Each number is 50 + 12 x the weight over its row's rms, rounded and kept within 0 to 99. Layers, rows and columns count from 0. The size before them is the row's rms in percent of the matrix's.

# layer 5 MLP down (transposed), 512x160, rms 0.207, rows 337-423, columns 0-39
099:54 35 61 50 43 44 51 60 60 76 50 69 45 37 65 57 56 60 37 52 54 35 62 52 61 43 54 45 48 38 49 29 53 56 54 57 40 50 40 54
115:45 48 61 41 62 55 54 50 31 52 40 49 44 47 60 59 35 75 71 64 42 63 46 44 38 56 59 60 46 64 17 65 50 45 50 46 84 50 54 71
112:54 44 53 74 74 23 57 56 39 53 60 51 52 44 32 66 51 37 60 31 39 42 31 74 48 48 58 63 37 46 43 30 49 50 45 54 42 26 54 53
108:55 56 47 68 27 32 50 37 54 77 51 34 51 74 64 47 41 46 44 42 61 91 62 58 39 57 38 50 54 50 35 40 50 38 62 44 56 44 47 51
090:49 61 42 39 76 47 40 69 45 61 44 37 72 63 39 49 53 86 50 66 40 67 45 49 67 47 35 45 57 39 58 39 70 58 64 72 57 47 39 43
126:66 45 63 59 45 46 48 66 60 48 45 64 38 46 29 45 81 38 46 40 54 47 26 83 52 33 38 59 35 62 68 55 58 41 47 46 47 64 52 59
089:49 47 41 71 65 53 47 51 44 44 51 60 49 57 51 54 25 58 41 38 45 53 43 32 46 48 67 71 65 54 64 41 45 38 62 62 39 58 61 59
104:47 57 66 47 40 65 57 43 61 73 37 49 49 23 38 56 45 43 51 35 54 41 45 43 54 35 47 33 53 57 70 45 52 60 45 19 65 54 56 62
098:47 39 56 32 48 49 63 68 54 48 62 45 62 40 50 48 61 78 46 47 55 37 56 53 35 62 49 20 61 53 54 72 36 58 67 51 45 47 19 44
109:51 59 63 34 58 55 48 38 50 41 41 50 44 36 49 61 60 59 55 57 52 46 46 58 45 61 46 54 50 52 38 52 43 53 67 54 29 54 51 52
100:54 55 40 31 52 63 25 36 52 68 78 45 42 58 54 42 41 43 64 47 36 44 52 45 54 69 63 60 48 44 40 38 53 67 59 59 36 62 51 70
107:56 29 61 42 66 47 32 36 66 71 42 48 67 54 52 42 43 33 40 56 31 69 47 45 31 54 44 46 55 33 56 38 42 40 55 32 50 43 51 46
094:51 76 56 65 51 29 38 49 47 57 46 50 54 44 42 39 57 38 44 55 76 42 46 62 54 51 42 58 70 53 43 52 62 39 73 40 54 32 50 61
093:53 36 55 41 53 42 48 61 38 22 51 49 46 39 47 35 39 53 48 38 41 65 50 52 49 36 56 36 59 40 56 69 14 60 64 21 21 29 67 59
105:38 44 46 42 37 51 56 64 43 48 71 46 66 43 67 32 41 49 36 37 48 72 43 46 45 44 36 36 38 35 53 49 53 31 46 60 11 47 59 46
094:50 46 37 51 63 33 20 52 42 29 52 33 47 35 46 33 63 31 42 54 38 50 59 63 76 44 53 64 40 64 45 38 71 40 50 52 34 63 31 58
109:60 64 64 55 63 54 61 48 43 38 41 44 54 64 33 39 62 27 33 58 62 64 47 63 59 31 39 59 41 28 35 65 71 33 46 39 51 32 51 45
088:44 40 61 55 23 58 51 55 47 83 47 50 67 51 57 51 46 53 46 49 54 48 49 52 57 39 39 65 41 49 48 42 39 64 62 54 48 66 62 38
096:31 57 32 41 68 45 60 30 28 41 40 55 49 44 37 63 27 53 41 39 32 29 60 50 36 53 54 56 59 59 67 52 58 37 65 57 33 34 58 44
113:51 36 37 59 61 40 51 54 48 42 45 49 49 49 40 40 38 60 36 30 59 30 49 27 34 50 61 57 63 74 48 67 56 56 69 64 56 40 67 62
085:46 51 55 58 61 36 53 51 50 38 57 39 44 38 54 47 48 45 60 64 60 47 77 67 36 55 67 49 58 62 68 68 36 51 57 55 49 52 50 56
098:44 60 53 65 69 56 35 45 38 58 64 42 19 45 29 40 53 53 48 63 87 59 57 51 61 51 37 72 71 57 29 64 65 38 53 41 38 45 44 44
095:59 40 43 44 24 60 34 43 27 30 45 59 43 59 54 55 46 44 55 51 49 42 47 44 44 46 45 71 51 47 43 55 51 56 37 41 52 55 46 37
081:50 56 36 50 55 44 51 57 22 59 41 42 54 57 39 41 45 78 40 48 41 63 35 64 61 71 63 56 49 47 31 54 91 58 44 69 33 37 59 62
096:50 34 40 41 42 50 71 63 48 60 42 53 59 41 40 34 48 45 51 44 33 50 43 47 52 55 62 59 36 52 55 54 52 52 46 38 30 41 42 45
092:58 42 46 62 44 28 81 56 48 61 38 51 43 65 71 52 64 31 56 60 66 43 31 29 50 52 41 57 58 53 36 52 45 35 67 75 66 67 62 36
110:51 25 73 47 55 49 38 42 40 54 51 47 36 45 37 33 41 55 52 61 34 57 30 40 65 60 65 67 33 38 30 59 48 72 69 49 34 69 79 37
099:57 34 41 67 39 68 35 58 57 56 70 55 32 55 59 45 49 31 39 47 42 45 33 50 30 51 52 72 35 47 39 46 51 57 62 49 42 66 40 35
088:48 36 57 46 39 63 40 65 38 45 71 51 59 46 52 57 54 46 43 49 55 53 50 56 60 55 50 52 46 74 29 62 51 61 82 58 50 56 62 60
098:51 40 37 54 56 27 43 59 31 41 31 41 16 69 50 42 38 40 62 45 81 52 70 41 48 39 43 63 40 69 45 33 69 46 51 48 30 41 43 38
096:53 44 52 51 66 41 73 47 53 45 36 70 46 40 44 52 37 39 37 44 63 51 72 59 54 39 48 61 66 42 71 36 72 57 39 54 59 51 59 36
082:49 38 39 74 53 58 40 61 42 42 39 53 58 63 53 28 42 49 44 64 46 49 38 58 43 35 57 47 57 36 44 38 71 40 59 75 23 61 71 47
107:40 49 31 56 62 46 69 49 47 46 65 28 45 49 29 50 49 29 44 46 55 42 40 47 57 34 38 62 50 65 54 39 37 61 48 54 51 23 62 51
092:52 65 42 45 75 23 47 62 56 51 34 44 67 60 72 56 47 45 52 41 36 46 56 29 74 51 40 38 51 41 65 59 63 60 45 65 61 55 54 41
104:50 38 27 59 53 44 29 51 43 72 51 26 51 51 44 63 55 57 66 53 56 42 28 55 32 52 45 52 72 28 57 45 48 53 42 81 57 56 64 67
092:31 43 46 36 62 18 40 38 35 66 26 47 51 65 42 45 66 52 42 61 51 56 54 46 30 44 53 52 64 53 30 47 56 49 55 33 46 61 51 43
100:40 64 45 30 55 46 28 54 61 54 43 35 51 23 43 56 45 44 78 36 69 62 57 31 41 46 68 38 55 40 33 45 56 53 46 40 51 52 72 42
093:52 69 38 60 73 34 65 47 30 45 47 59 32 34 62 55 29 54 64 65 36 61 43 52 51 39 37 45 46 42 53 64 59 32 49 44 45 48 36 58
083:45 51 38 37 78 41 40 35 31 59 52 40 65 42 37 27 46 44 56 38 49 55 38 48 36 53 18 54 49 44 24 42 60 53 53 44 40 40 33 46
093:43 42 76 34 41 61 49 46 60 45 45 52 34 53 52 46 78 45 37 53 38 47 46 54 51 55 42 39 54 40 67 33 49 49 60 41 30 28 70 40
092:54 54 59 54 46 52 56 41 78 22 42 51 42 49 61 76 34 60 33 39 56 47 56 25 41 37 68 38 37 55 42 42 48 55 45 50 45 62 55 56
098:53 42 47 47 56 58 57 36 23 18 47 43 46 46 38 61 57 73 65 77 43 68 55 61 65 44 58 68 69 68 37 56 49 58 40 53 57 50 31 64
100:41 70 36 57 68 58 37 41 46 52 38 56 64 72 63 56 54 46 47 57 76 52 54 45 64 43 57 59 28 49 54 73 56 72 32 37 32 66 38 61
096:63 71 53 47 51 46 18 64 39 47 51 54 54 52 43 66 26 69 70 38 52 76 35 55 46 45 60 42 41 61 65 49 40 53 53 44 50 48 33 59
087:72 46 38 51 73 30 31 34 54 40 29 50 65 52 70 37 43 64 44 39 30 45 33 43 54 58 43 62 59 49 58 52 62 55 58 55 43 79 78 47
099:54 31 34 46 44 56 74 40 45 47 12 55 42 60 57 45 49 38 27 41 36 65 48 33 47 49 54 59 55 44 48 49 56 42 79 47 61 47 51 49
112:45 34 58 39 52 83 46 52 24 58 57 32 31 47 55 36 53 46 41 56 46 23 50 80 41 53 56 45 29 53 59 56 19 66 56 54 62 60 27 52
097:65 61 35 71 32 48 52 60 32 65 44 59 42 54 43 49 44 47 45 49 56 30 44 75 44 47 42 48 23 37 68 43 74 57 53 69 50 55 32 61
098:49 55 65 54 42 42 51 25 55 52 39 33 67 46 44 39 40 34 57 45 30 58 51 55 48 60 37 50 27 77 54 64 59 50 48 44 29 59 53 58
098:62 62 59 35 60 52 40 51 61 68 64 60 57 46 48 40 49 32 31 48 61 61 59 38 51 59 40 64 59 40 59 45 59 49 63 43 38 45 53 68
102:42 51 36 39 49 49 44 49 65 46 42 45 60 61 55 34 39 78 73 70 41 40 46 28 76 41 43 64 41 30 59 71 68 53 59 46 43 52 51 57
095:74 49 62 42 40 72 53 57 57 58 46 44 48 57 61 45 48 55 56 42 54 64 41 37 38 53 47 60 68 50 34 61 65 44 37 21 55 49 52 65
087:36 38 42 49 67 24 62 38 48 52 62 51 33 58 54 60 35 54 35 34 42 51 49 47 73 54 54 60 26 64 42 29 40 42 49 63 72 32 55 53
095:49 51 64 40 48 44 38 40 49 33 43 37 53 58 50 54 65 57 40 46 33 16 62 63 46 69 48 47 50 48 47 58 71 53 59 35 37 45 30 57
092:67 36 41 77 36 43 38 58 36 40 34 31 28 48 37 42 55 58 57 30 34 54 54 29 32 64 39 43 52 48 54 57 44 46 59 58 59 57 59 43
111:60 55 32 54 37 35 46 71 37 47 69 54 36 35 36 30 69 45 39 52 30 59 45 62 40 45 51 65 52 39 64 33 68 30 43 37 45 50 45 55
104:28 44 63 63 41 41 52 50 61 24 42 58 38 56 53 41 66 45 45 57 35 36 55 61 63 65 52 73 51 42 18 66 50 50 65 75 41 51 38 42
104:41 63 41 58 70 14 57 57 35 33 38 58 55 28 38 40 51 33 45 44 46 59 50 40 51 28 52 44 60 55 50 63 59 37 38 54 40 44 65 47
114:43 44 64 43 72 39 47 68 48 43 52 66 60 79 47 55 36 51 59 62 40 64 58 52 32 45 55 42 46 40 60 67 54 42 24 53 49 72 50 69
105:45 45 44 59 65 75 53 25 52 49 52 63 59 55 69 56 52 72 61 58 61 35 41 30 65 37 63 56 67 44 58 31 41 51 46 38 54 35 34 31
087:50 46 53 56 45 47 62 51 44 39 57 50 54 75 37 43 79 40 53 70 51 57 47 35 36 56 60 55 47 54 70 46 40 64 42 31 36 42 30 56
113:42 44 48 48 58 28 48 54 49 46 71 54 29 52 41 47 42 64 55 65 42 36 70 49 40 31 28 52 46 58 68 56 55 44 30 47 37 47 58 49
098:55 49 76 47 29 60 65 44 33 33 45 73 60 30 47 68 47 70 34 43 42 62 71 54 61 63 41 42 56 69 87 40 45 41 54 41 46 82 54 51
091:50 31 51 66 40 61 65 41 59 67 47 58 56 61 54 47 42 41 41 34 46 25 57 51 40 20 39 57 55 45 38 49 44 46 66 37 63 51 45 53
090:58 61 30 49 42 66 56 39 23 31 49 48 47 38 71 35 54 52 69 67 35 43 54 56 62 37 30 44 61 59 57 68 38 51 47 50 50 39 28 41
093:30 32 69 59 42 41 51 76 52 44 43 58 47 56 42 65 55 69 65 71 34 39 53 62 52 52 39 51 62 49 53 65 44 70 54 52 49 47 39 63
093:51 55 49 48 46 53 79 48 47 51 37 68 51 51 40 63 45 18 47 46 72 37 59 40 65 41 60 36 38 56 59 64 48 30 74 37 66 51 36 42
085:50 46 49 71 56 52 62 31 48 70 56 51 45 46 62 66 46 49 61 22 57 77 37 45 40 54 69 59 55 71 42 22 56 61 50 63 64 43 41 51
104:49 44 50 56 46 57 61 40 46 68 62 74 54 50 53 58 56 54 51 46 72 59 40 54 48 42 56 63 52 67 32 58 38 45 60 63 55 60 72 46
098:58 53 69 46 59 54 72 47 52 58 52 46 54 52 45 66 40 48 54 66 19 46 56 52 72 53 38 50 77 34 45 43 42 44 36 76 51 66 32 34
091:57 65 19 39 28 49 54 53 39 46 47 45 41 44 61 44 58 38 46 43 61 68 36 64 52 47 51 25 46 45 59 48 53 44 71 58 47 39 40 49
091:43 51 37 40 53 80 50 35 45 42 44 46 69 70 60 52 63 44 48 71 73 57 63 48 44 58 25 50 49 66 49 60 52 57 57 38 50 46 57 46
099:18 53 55 48 73 60 61 24 40 47 63 34 54 59 45 40 31 65 54 41 50 65 48 45 18 58 59 34 60 45 64 36 62 51 48 56 28 53 24 51
106:56 53 35 45 47 48 42 45 53 65 52 84 44 59 31 76 53 49 47 53 56 44 57 58 52 48 77 49 44 38 68 31 44 30 45 55 62 37 54 47
098:50 50 52 35 59 69 09 41 62 24 32 42 29 51 41 64 54 52 67 64 46 81 73 34 51 64 57 65 46 50 42 47 43 36 71 11 20 52 58 67
102:68 47 45 56 76 37 44 60 57 67 53 45 63 48 55 57 51 44 57 38 65 48 49 65 45 54 62 48 37 47 30 72 47 42 53 55 44 60 47 63
101:49 47 64 42 32 39 45 53 55 58 46 75 57 69 39 42 40 55 48 56 24 26 55 55 59 39 49 65 41 59 62 46 63 69 42 51 69 36 53 53
104:52 59 46 51 47 49 27 58 17 44 44 38 39 58 59 59 27 47 30 59 38 58 41 63 50 52 27 36 50 61 67 50 33 59 49 49 55 48 23 35
087:48 47 57 53 45 58 56 53 66 49 59 37 56 47 35 33 54 41 40 46 65 38 55 26 50 59 50 69 48 53 48 59 48 32 39 40 72 49 47 72
097:52 54 63 45 57 23 63 41 48 43 48 46 49 28 51 56 80 56 41 43 29 44 50 51 51 49 33 64 40 64 55 26 45 71 58 60 56 66 47 33
099:30 54 69 35 58 36 31 42 55 57 61 73 60 47 40 62 46 57 51 44 45 40 51 46 47 40 58 49 50 32 69 34 56 60 48 71 55 41 58 60
110:36 41 45 36 74 45 30 42 59 39 59 52 49 62 69 37 29 53 53 41 42 39 51 85 49 43 28 29 58 50 59 42 68 51 66 36 60 65 20 45
105:57 46 21 60 56 44 42 52 56 51 43 16 36 41 67 42 53 32 48 82 59 38 51 38 52 48 62 59 57 58 43 56 49 45 39 40 65 48 58 52
096:65 44 44 58 27 33 59 35 40 49 40 54 57 34 38 45 54 31 37 48 61 44 48 31 47 56 53 60 41 47 48 44 53 46 58 26 32 46 55 25
103:45 59 51 53 37 52 50 45 56 72 57 42 63 46 46 50 29 66 39 32 60 46 53 49 45 69 66 74 22 39 52 62 79 52 55 51 43 42 55 42
096:38 67 40 53 40 31 59 45 55 34 56 45 66 48 57 19 49 60 46 29 34 36 41 60 47 64 48 52 57 59 37 69 39 63 45 53 86 32 43 40
091:33 69 33 49 47 44 41 53 49 28 53 67 47 33 53 57 52 54 61 48 45 31 58 60 46 48 46 34 43 32 62 51 38 49 45 33 43 49 65 37
# layer 5 MLP up, 512x160, rms 0.264, rows 338-423, columns 0-39
110:31 49 38 48 32 40 50 53 37 54 54 40 43 64 30 81 63 49 52 59 55 71 56 21 50 31 51 63 44 41 37 36 58 27 68 27 34 45 52 48
105:49 45 39 42 47 87 65 39 48 53 55 53 39 46 42 67 47 47 52 55 48 38 52 61 35 43 38 27 64 69 41 33 64 68 56 41 40 49 50 62
100:56 48 52 37 60 64 63 47 44 59 32 41 51 65 55 48 58 53 37 40 56 57 61 50 63 40 31 56 46 66 29 60 39 60 60 65 52 28 25 51
096:68 39 59 51 66 69 47 27 36 50 54 39 50 55 37 32 51 64 43 49 58 51 44 75 47 47 56 42 46 50 52 53 63 39 57 31 53 64 49 57
118:59 49 64 81 49 66 47 64 60 47 25 69 48 63 52 39 66 51 66 61 60 61 50 67 61 36 52 56 57 51 59 47 49 48 30 40 41 63 67 53
100:53 61 58 64 49 66 36 41 49 58 39 51 45 49 53 62 37 60 57 55 43 53 83 62 54 58 63 21 51 51 48 46 60 57 37 58 36 51 28 50
096:60 52 64 50 48 47 60 46 50 58 36 31 57 48 29 59 51 44 62 44 43 22 64 60 36 23 55 50 46 52 45 73 46 68 45 43 52 47 58 64
100:61 50 51 60 33 34 41 55 44 72 54 34 30 73 38 68 38 49 49 55 37 53 80 39 58 45 37 58 55 50 52 37 63 56 47 57 54 70 51 31
104:59 44 54 38 60 54 53 69 51 58 29 40 60 42 31 59 43 60 38 66 56 41 42 43 37 45 40 34 76 56 51 62 56 57 62 58 51 39 36 59
094:58 37 43 50 59 49 43 31 57 37 25 57 67 67 61 49 49 54 52 37 32 60 52 64 58 34 59 59 43 50 39 60 44 37 73 56 39 32 37 54
113:57 38 54 32 51 42 56 38 40 51 39 42 43 68 66 33 59 43 51 55 39 50 39 54 38 46 26 45 56 56 50 38 47 66 43 36 60 38 58 69
094:68 57 58 51 48 81 52 50 31 60 68 32 44 57 61 44 56 40 41 69 51 64 48 57 64 40 41 48 45 63 36 59 66 55 39 57 38 38 38 54
099:37 63 52 65 39 58 38 59 55 49 46 25 38 50 29 52 47 33 46 48 47 58 33 51 36 41 47 52 37 43 34 35 36 53 71 43 56 46 68 36
103:36 33 51 48 34 67 61 51 65 39 51 55 55 48 54 37 25 50 63 54 43 46 36 55 54 29 39 47 62 63 56 37 46 45 24 48 52 66 53 54
095:37 48 50 55 36 63 50 43 41 58 36 64 78 56 48 49 69 46 62 63 62 52 65 48 71 38 43 32 45 48 58 70 60 43 48 47 63 37 60 22
100:41 39 58 27 31 67 43 77 55 49 68 56 54 56 44 60 62 53 38 71 58 27 62 44 41 47 66 31 39 47 59 72 34 52 55 38 46 49 51 58
092:60 42 48 61 45 34 55 65 28 44 56 50 31 69 39 60 42 62 67 35 62 52 47 64 34 46 63 55 52 54 59 60 39 50 47 36 51 68 63 32
094:61 71 54 34 51 67 52 48 51 59 32 65 60 41 67 70 58 25 49 49 67 50 66 49 38 50 53 40 48 56 48 74 47 48 47 60 66 46 36 55
112:52 58 22 44 38 50 61 53 63 49 53 37 70 53 71 26 76 62 58 45 53 38 39 28 51 32 58 72 38 60 59 68 59 73 56 46 56 31 43 53
097:59 52 48 53 53 38 55 54 49 41 55 48 49 30 65 54 71 46 51 58 51 57 54 69 53 59 46 41 39 57 40 43 51 47 51 35 82 57 54 41
104:51 69 45 33 59 45 54 37 39 52 63 59 35 63 60 50 46 58 38 53 32 61 24 58 51 42 35 45 49 73 65 45 69 61 44 42 40 49 37 52
094:26 45 50 41 48 39 44 52 60 67 60 19 33 38 58 48 31 44 46 44 51 54 65 67 52 60 27 36 46 37 52 39 70 47 56 23 58 47 56 81
093:54 59 39 53 44 48 41 49 53 57 47 56 39 59 40 50 47 48 89 46 40 57 66 38 49 36 57 64 55 67 52 34 57 55 38 28 53 64 43 21
093:48 59 71 45 62 40 35 47 59 66 62 53 56 48 82 59 66 51 30 59 21 43 52 47 46 53 45 46 61 23 51 67 33 33 48 63 47 51 39 57
096:49 46 35 55 83 55 38 41 51 62 51 52 58 27 55 36 71 32 28 44 46 52 48 48 39 35 53 46 38 43 24 59 51 49 50 41 54 87 46 57
100:47 51 68 48 59 55 47 61 26 35 43 44 52 54 33 58 44 38 45 43 30 41 35 32 61 62 51 40 52 53 54 25 46 51 39 38 44 72 47 45
098:25 45 34 38 37 41 48 46 30 38 58 55 35 57 24 34 51 47 29 54 39 24 47 62 55 67 44 43 44 72 38 49 53 53 38 50 58 33 65 35
095:56 40 48 67 38 64 76 51 57 43 41 55 48 44 45 53 61 53 59 45 53 53 60 29 34 43 43 44 50 43 45 61 19 46 47 71 43 36 22 43
099:48 56 35 77 52 43 53 52 40 54 55 44 54 33 44 60 61 46 71 44 54 51 54 63 41 51 57 44 54 55 62 28 68 60 50 44 49 73 25 49
091:46 42 50 31 47 62 43 39 23 62 54 69 49 65 64 56 46 34 44 40 25 60 57 30 29 35 56 39 43 54 78 50 53 64 48 52 42 59 81 40
091:40 40 56 42 37 41 63 49 53 48 48 42 52 56 44 58 15 59 68 35 42 46 37 57 41 54 56 63 40 36 51 42 47 24 43 63 67 46 59 65
099:42 57 34 36 52 40 36 52 50 64 32 55 45 58 58 74 66 33 57 38 36 64 50 23 49 40 38 44 41 44 61 64 69 57 75 50 45 73 68 61
099:39 43 43 36 42 69 47 64 58 51 44 63 45 36 46 12 67 44 35 32 49 49 44 40 44 42 49 68 54 59 40 38 49 39 39 32 56 45 47 38
111:60 46 44 20 60 73 68 44 68 52 48 68 33 52 56 56 36 51 61 51 53 48 49 28 50 48 44 46 64 54 46 56 32 38 42 41 45 41 63 53
102:43 31 48 53 49 54 50 68 23 68 64 69 47 30 59 51 67 41 44 52 37 51 38 24 70 52 47 55 59 44 47 58 59 64 38 66 67 33 56 15
103:50 36 33 38 33 64 57 42 59 48 44 39 46 48 29 47 46 31 57 42 50 61 60 64 38 38 48 41 77 43 35 56 35 40 77 26 42 40 35 72
098:41 36 39 60 49 48 62 63 49 47 47 57 50 52 71 47 35 55 63 39 58 53 38 56 49 31 56 75 56 58 24 63 64 40 25 46 53 46 35 28
093:61 50 53 49 37 46 50 56 67 58 44 61 49 54 49 69 69 40 16 68 59 48 58 38 51 55 60 42 39 50 59 51 42 67 22 36 34 61 41 49
093:57 45 60 45 61 49 58 44 45 77 39 43 45 55 29 37 75 32 36 46 60 39 54 65 48 36 45 16 55 58 59 64 61 55 28 56 56 40 53 60
094:56 36 32 26 53 49 59 46 52 72 36 49 38 46 67 51 40 64 63 52 33 31 40 44 54 53 51 53 60 50 62 57 66 56 36 59 31 38 44 57
095:60 53 55 32 59 60 62 46 43 71 45 33 57 53 33 35 60 50 53 27 49 64 39 44 35 28 53 58 50 55 30 63 38 54 49 41 39 54 74 40
105:37 45 79 52 20 81 50 53 47 48 45 44 59 60 56 52 62 18 36 53 58 71 50 44 48 46 52 53 57 46 46 44 45 67 42 28 37 46 36 36
097:32 42 52 52 64 59 40 49 55 65 44 59 41 27 46 39 60 44 44 40 45 59 15 49 48 23 55 59 71 64 78 52 60 44 37 51 45 45 46 81
103:50 44 42 33 40 51 38 31 42 50 80 51 48 61 52 49 55 47 54 55 54 76 40 63 34 30 53 39 48 39 64 60 55 53 63 68 57 61 38 64
105:61 69 53 42 39 79 51 44 37 51 60 63 48 47 65 51 55 65 41 42 47 58 69 34 38 36 25 58 54 46 52 55 58 49 55 43 66 52 69 37
111:54 49 60 31 56 54 51 39 46 70 47 50 53 44 52 45 58 41 38 62 24 32 53 68 41 42 38 41 49 76 62 34 53 64 41 46 49 55 51 47
097:54 40 20 56 47 65 51 54 67 47 57 68 23 50 39 60 42 49 57 44 53 37 75 66 60 59 33 44 56 49 57 36 43 58 52 20 28 63 63 42
102:57 44 61 36 44 45 46 57 62 51 59 37 62 45 46 50 32 48 29 49 46 50 44 56 51 56 66 31 34 37 44 54 72 35 25 23 42 34 60 46
097:44 53 25 67 28 46 39 54 54 38 47 33 52 42 49 31 39 66 50 19 50 39 43 70 59 54 42 55 60 57 41 55 73 41 48 53 43 62 59 50
113:53 44 28 47 33 45 56 56 42 35 52 43 53 54 52 48 49 33 40 38 49 58 52 66 42 39 32 19 61 43 43 55 57 53 46 52 41 29 32 59
097:50 72 49 51 41 50 44 56 55 41 59 59 50 56 39 50 60 46 43 50 73 65 37 60 38 44 23 19 27 63 44 39 34 53 59 46 66 43 55 57
087:33 45 40 52 49 39 46 49 46 34 49 43 68 43 56 35 53 46 54 72 50 49 36 33 49 61 35 49 72 63 43 53 52 55 57 48 33 30 41 28
104:34 60 61 60 51 45 29 48 60 73 61 30 44 54 27 45 68 41 29 64 13 48 55 53 49 32 40 39 40 44 47 60 50 58 40 29 58 41 68 67
092:53 54 47 46 46 57 61 54 28 69 65 39 65 46 65 51 31 52 64 73 61 29 44 45 44 67 52 55 56 63 73 30 63 50 56 45 44 51 46 43
100:52 63 42 29 42 51 46 50 81 58 55 43 60 35 43 51 56 51 39 51 41 31 79 49 45 41 38 54 74 53 52 43 32 29 52 45 39 61 45 55
096:44 50 39 55 34 56 52 69 48 55 40 34 86 71 50 52 28 35 38 40 47 47 32 51 33 58 44 58 56 50 56 50 65 55 32 49 45 48 46 59
105:49 51 43 47 72 44 43 64 61 54 67 59 22 32 66 38 60 43 47 46 47 63 43 49 47 53 67 42 50 59 68 53 68 57 37 41 31 48 50 41
099:46 57 36 31 67 43 83 50 54 42 43 55 44 63 55 60 35 65 80 61 34 29 60 52 69 55 59 46 58 56 47 68 53 24 43 40 39 37 47 65
102:57 52 42 53 62 39 45 53 55 63 34 66 50 50 48 55 58 66 52 44 16 51 57 30 62 40 57 56 51 61 39 58 42 20 39 66 54 38 47 48
100:44 63 37 67 49 46 50 71 26 55 49 33 15 48 38 61 48 60 40 43 32 44 58 69 26 54 37 66 51 60 51 40 74 40 48 52 66 25 49 30
106:54 40 36 44 57 37 71 57 47 50 58 49 55 68 47 36 57 54 66 66 42 57 72 31 41 32 55 63 67 45 58 62 68 37 30 61 35 62 32 30
098:59 35 32 55 50 60 46 49 38 38 80 77 49 67 56 54 37 57 60 40 56 69 55 50 58 48 62 51 51 74 43 42 40 57 42 45 49 35 29 48
094:50 59 67 51 26 55 59 59 74 51 60 42 58 57 36 50 48 69 51 59 61 46 53 57 58 76 45 63 58 53 69 46 47 56 44 51 51 59 38 60
100:42 39 60 42 43 61 49 57 67 55 34 48 59 50 42 47 42 54 47 58 68 70 43 53 17 62 64 21 59 64 23 28 54 26 46 54 40 57 49 50
091:52 50 28 56 48 62 49 44 55 72 52 37 55 35 44 50 59 48 41 41 54 49 70 63 63 58 51 36 39 50 64 29 61 39 62 37 49 47 44 41
103:40 60 44 58 31 42 61 44 64 56 60 44 31 44 44 34 38 35 50 54 58 60 58 62 52 45 42 61 66 63 71 47 64 44 37 57 65 52 58 38
095:54 46 46 57 56 62 44 45 80 53 50 51 51 46 51 24 77 50 56 33 46 50 58 31 54 56 50 55 53 40 48 49 42 57 41 42 58 58 56 43
097:30 32 46 53 54 40 39 65 54 46 53 29 52 52 56 59 54 50 45 52 30 58 35 52 38 59 46 26 66 45 60 49 65 43 59 59 62 57 45 37
095:41 38 43 39 76 49 46 46 53 42 50 59 49 39 38 46 70 73 45 56 58 45 65 22 59 49 45 44 44 47 49 47 43 58 59 46 46 58 47 70
091:57 46 47 48 63 35 44 74 45 30 41 59 57 55 19 55 47 51 51 47 35 52 39 56 41 50 54 67 33 46 61 52 49 55 29 59 44 45 61 75
099:59 48 49 53 63 56 55 33 56 56 59 55 57 53 34 44 56 58 54 68 43 45 47 42 53 43 53 16 59 55 49 42 51 47 51 34 57 74 69 30
100:74 51 50 48 33 39 44 45 45 56 69 42 54 75 62 30 64 41 30 63 28 38 32 60 45 38 38 55 60 49 44 48 44 77 51 57 58 61 55 48
097:51 40 41 21 55 46 57 65 41 54 34 58 56 76 64 54 38 39 42 50 41 59 67 43 31 51 50 41 79 24 24 38 62 81 40 46 57 58 44 34
099:63 56 30 68 49 81 55 31 37 81 53 61 54 48 61 49 47 60 36 46 59 31 67 38 56 61 41 48 33 62 37 65 62 55 26 41 55 47 63 50
101:54 39 38 39 49 69 39 31 54 63 45 58 56 46 55 48 43 42 58 37 42 42 65 56 56 46 37 50 40 51 45 52 51 56 32 34 68 42 28 55
101:40 47 56 51 30 76 52 41 78 55 59 46 53 75 46 22 48 38 60 36 49 53 53 36 40 32 40 58 51 61 58 52 72 34 40 41 54 49 53 44
106:61 48 55 44 40 51 38 28 42 37 45 39 61 53 61 49 33 31 64 62 57 59 30 47 27 55 27 27 49 47 52 52 47 47 43 59 57 39 49 40
095:60 76 65 49 51 46 68 42 62 69 54 21 29 58 35 62 51 60 28 51 52 44 50 65 54 40 53 59 68 55 66 48 48 44 17 52 68 63 52 41
102:39 49 58 36 47 62 54 24 42 60 58 29 53 48 41 52 56 69 76 56 49 45 64 51 54 33 44 31 46 50 51 50 67 35 44 32 67 35 44 25
097:57 45 67 49 47 41 55 27 47 54 62 54 39 48 36 62 51 41 50 51 54 68 64 36 31 43 44 46 23 45 44 56 54 24 42 39 38 60 48 64
102:61 52 36 56 60 34 64 69 62 41 80 74 48 76 47 57 39 18 60 49 55 27 50 31 22 65 47 60 76 41 61 47 56 50 34 51 54 56 27 63
098:46 37 62 60 36 51 65 63 71 40 61 58 47 68 54 48 58 55 35 33 54 47 45 46 45 36 73 57 56 50 35 58 38 80 54 46 64 52 65 45
096:47 48 53 45 43 39 56 25 47 40 43 41 49 54 56 50 62 39 70 33 48 61 72 51 53 61 38 52 49 10 36 70 56 57 66 55 43 60 63 55
106:52 50 50 51 56 35 38 49 57 66 56 26 45 36 48 47 37 52 38 54 59 54 59 48 57 70 29 63 58 46 45 42 49 44 52 31 43 53 60 40
100:49 49 47 45 64 42 26 45 54 62 51 48 56 43 42 45 56 59 53 60 44 44 52 34 47 37 49 46 71 50 49 34 54 38 45 64 17 60 49 55
089:25 56 56 77 35 68 75 44 32 56 48 53 47 53 57 62 34 41 40 57 65 30 52 69 50 65 40 47 42 65 37 65 39 50 67 34 31 41 67 33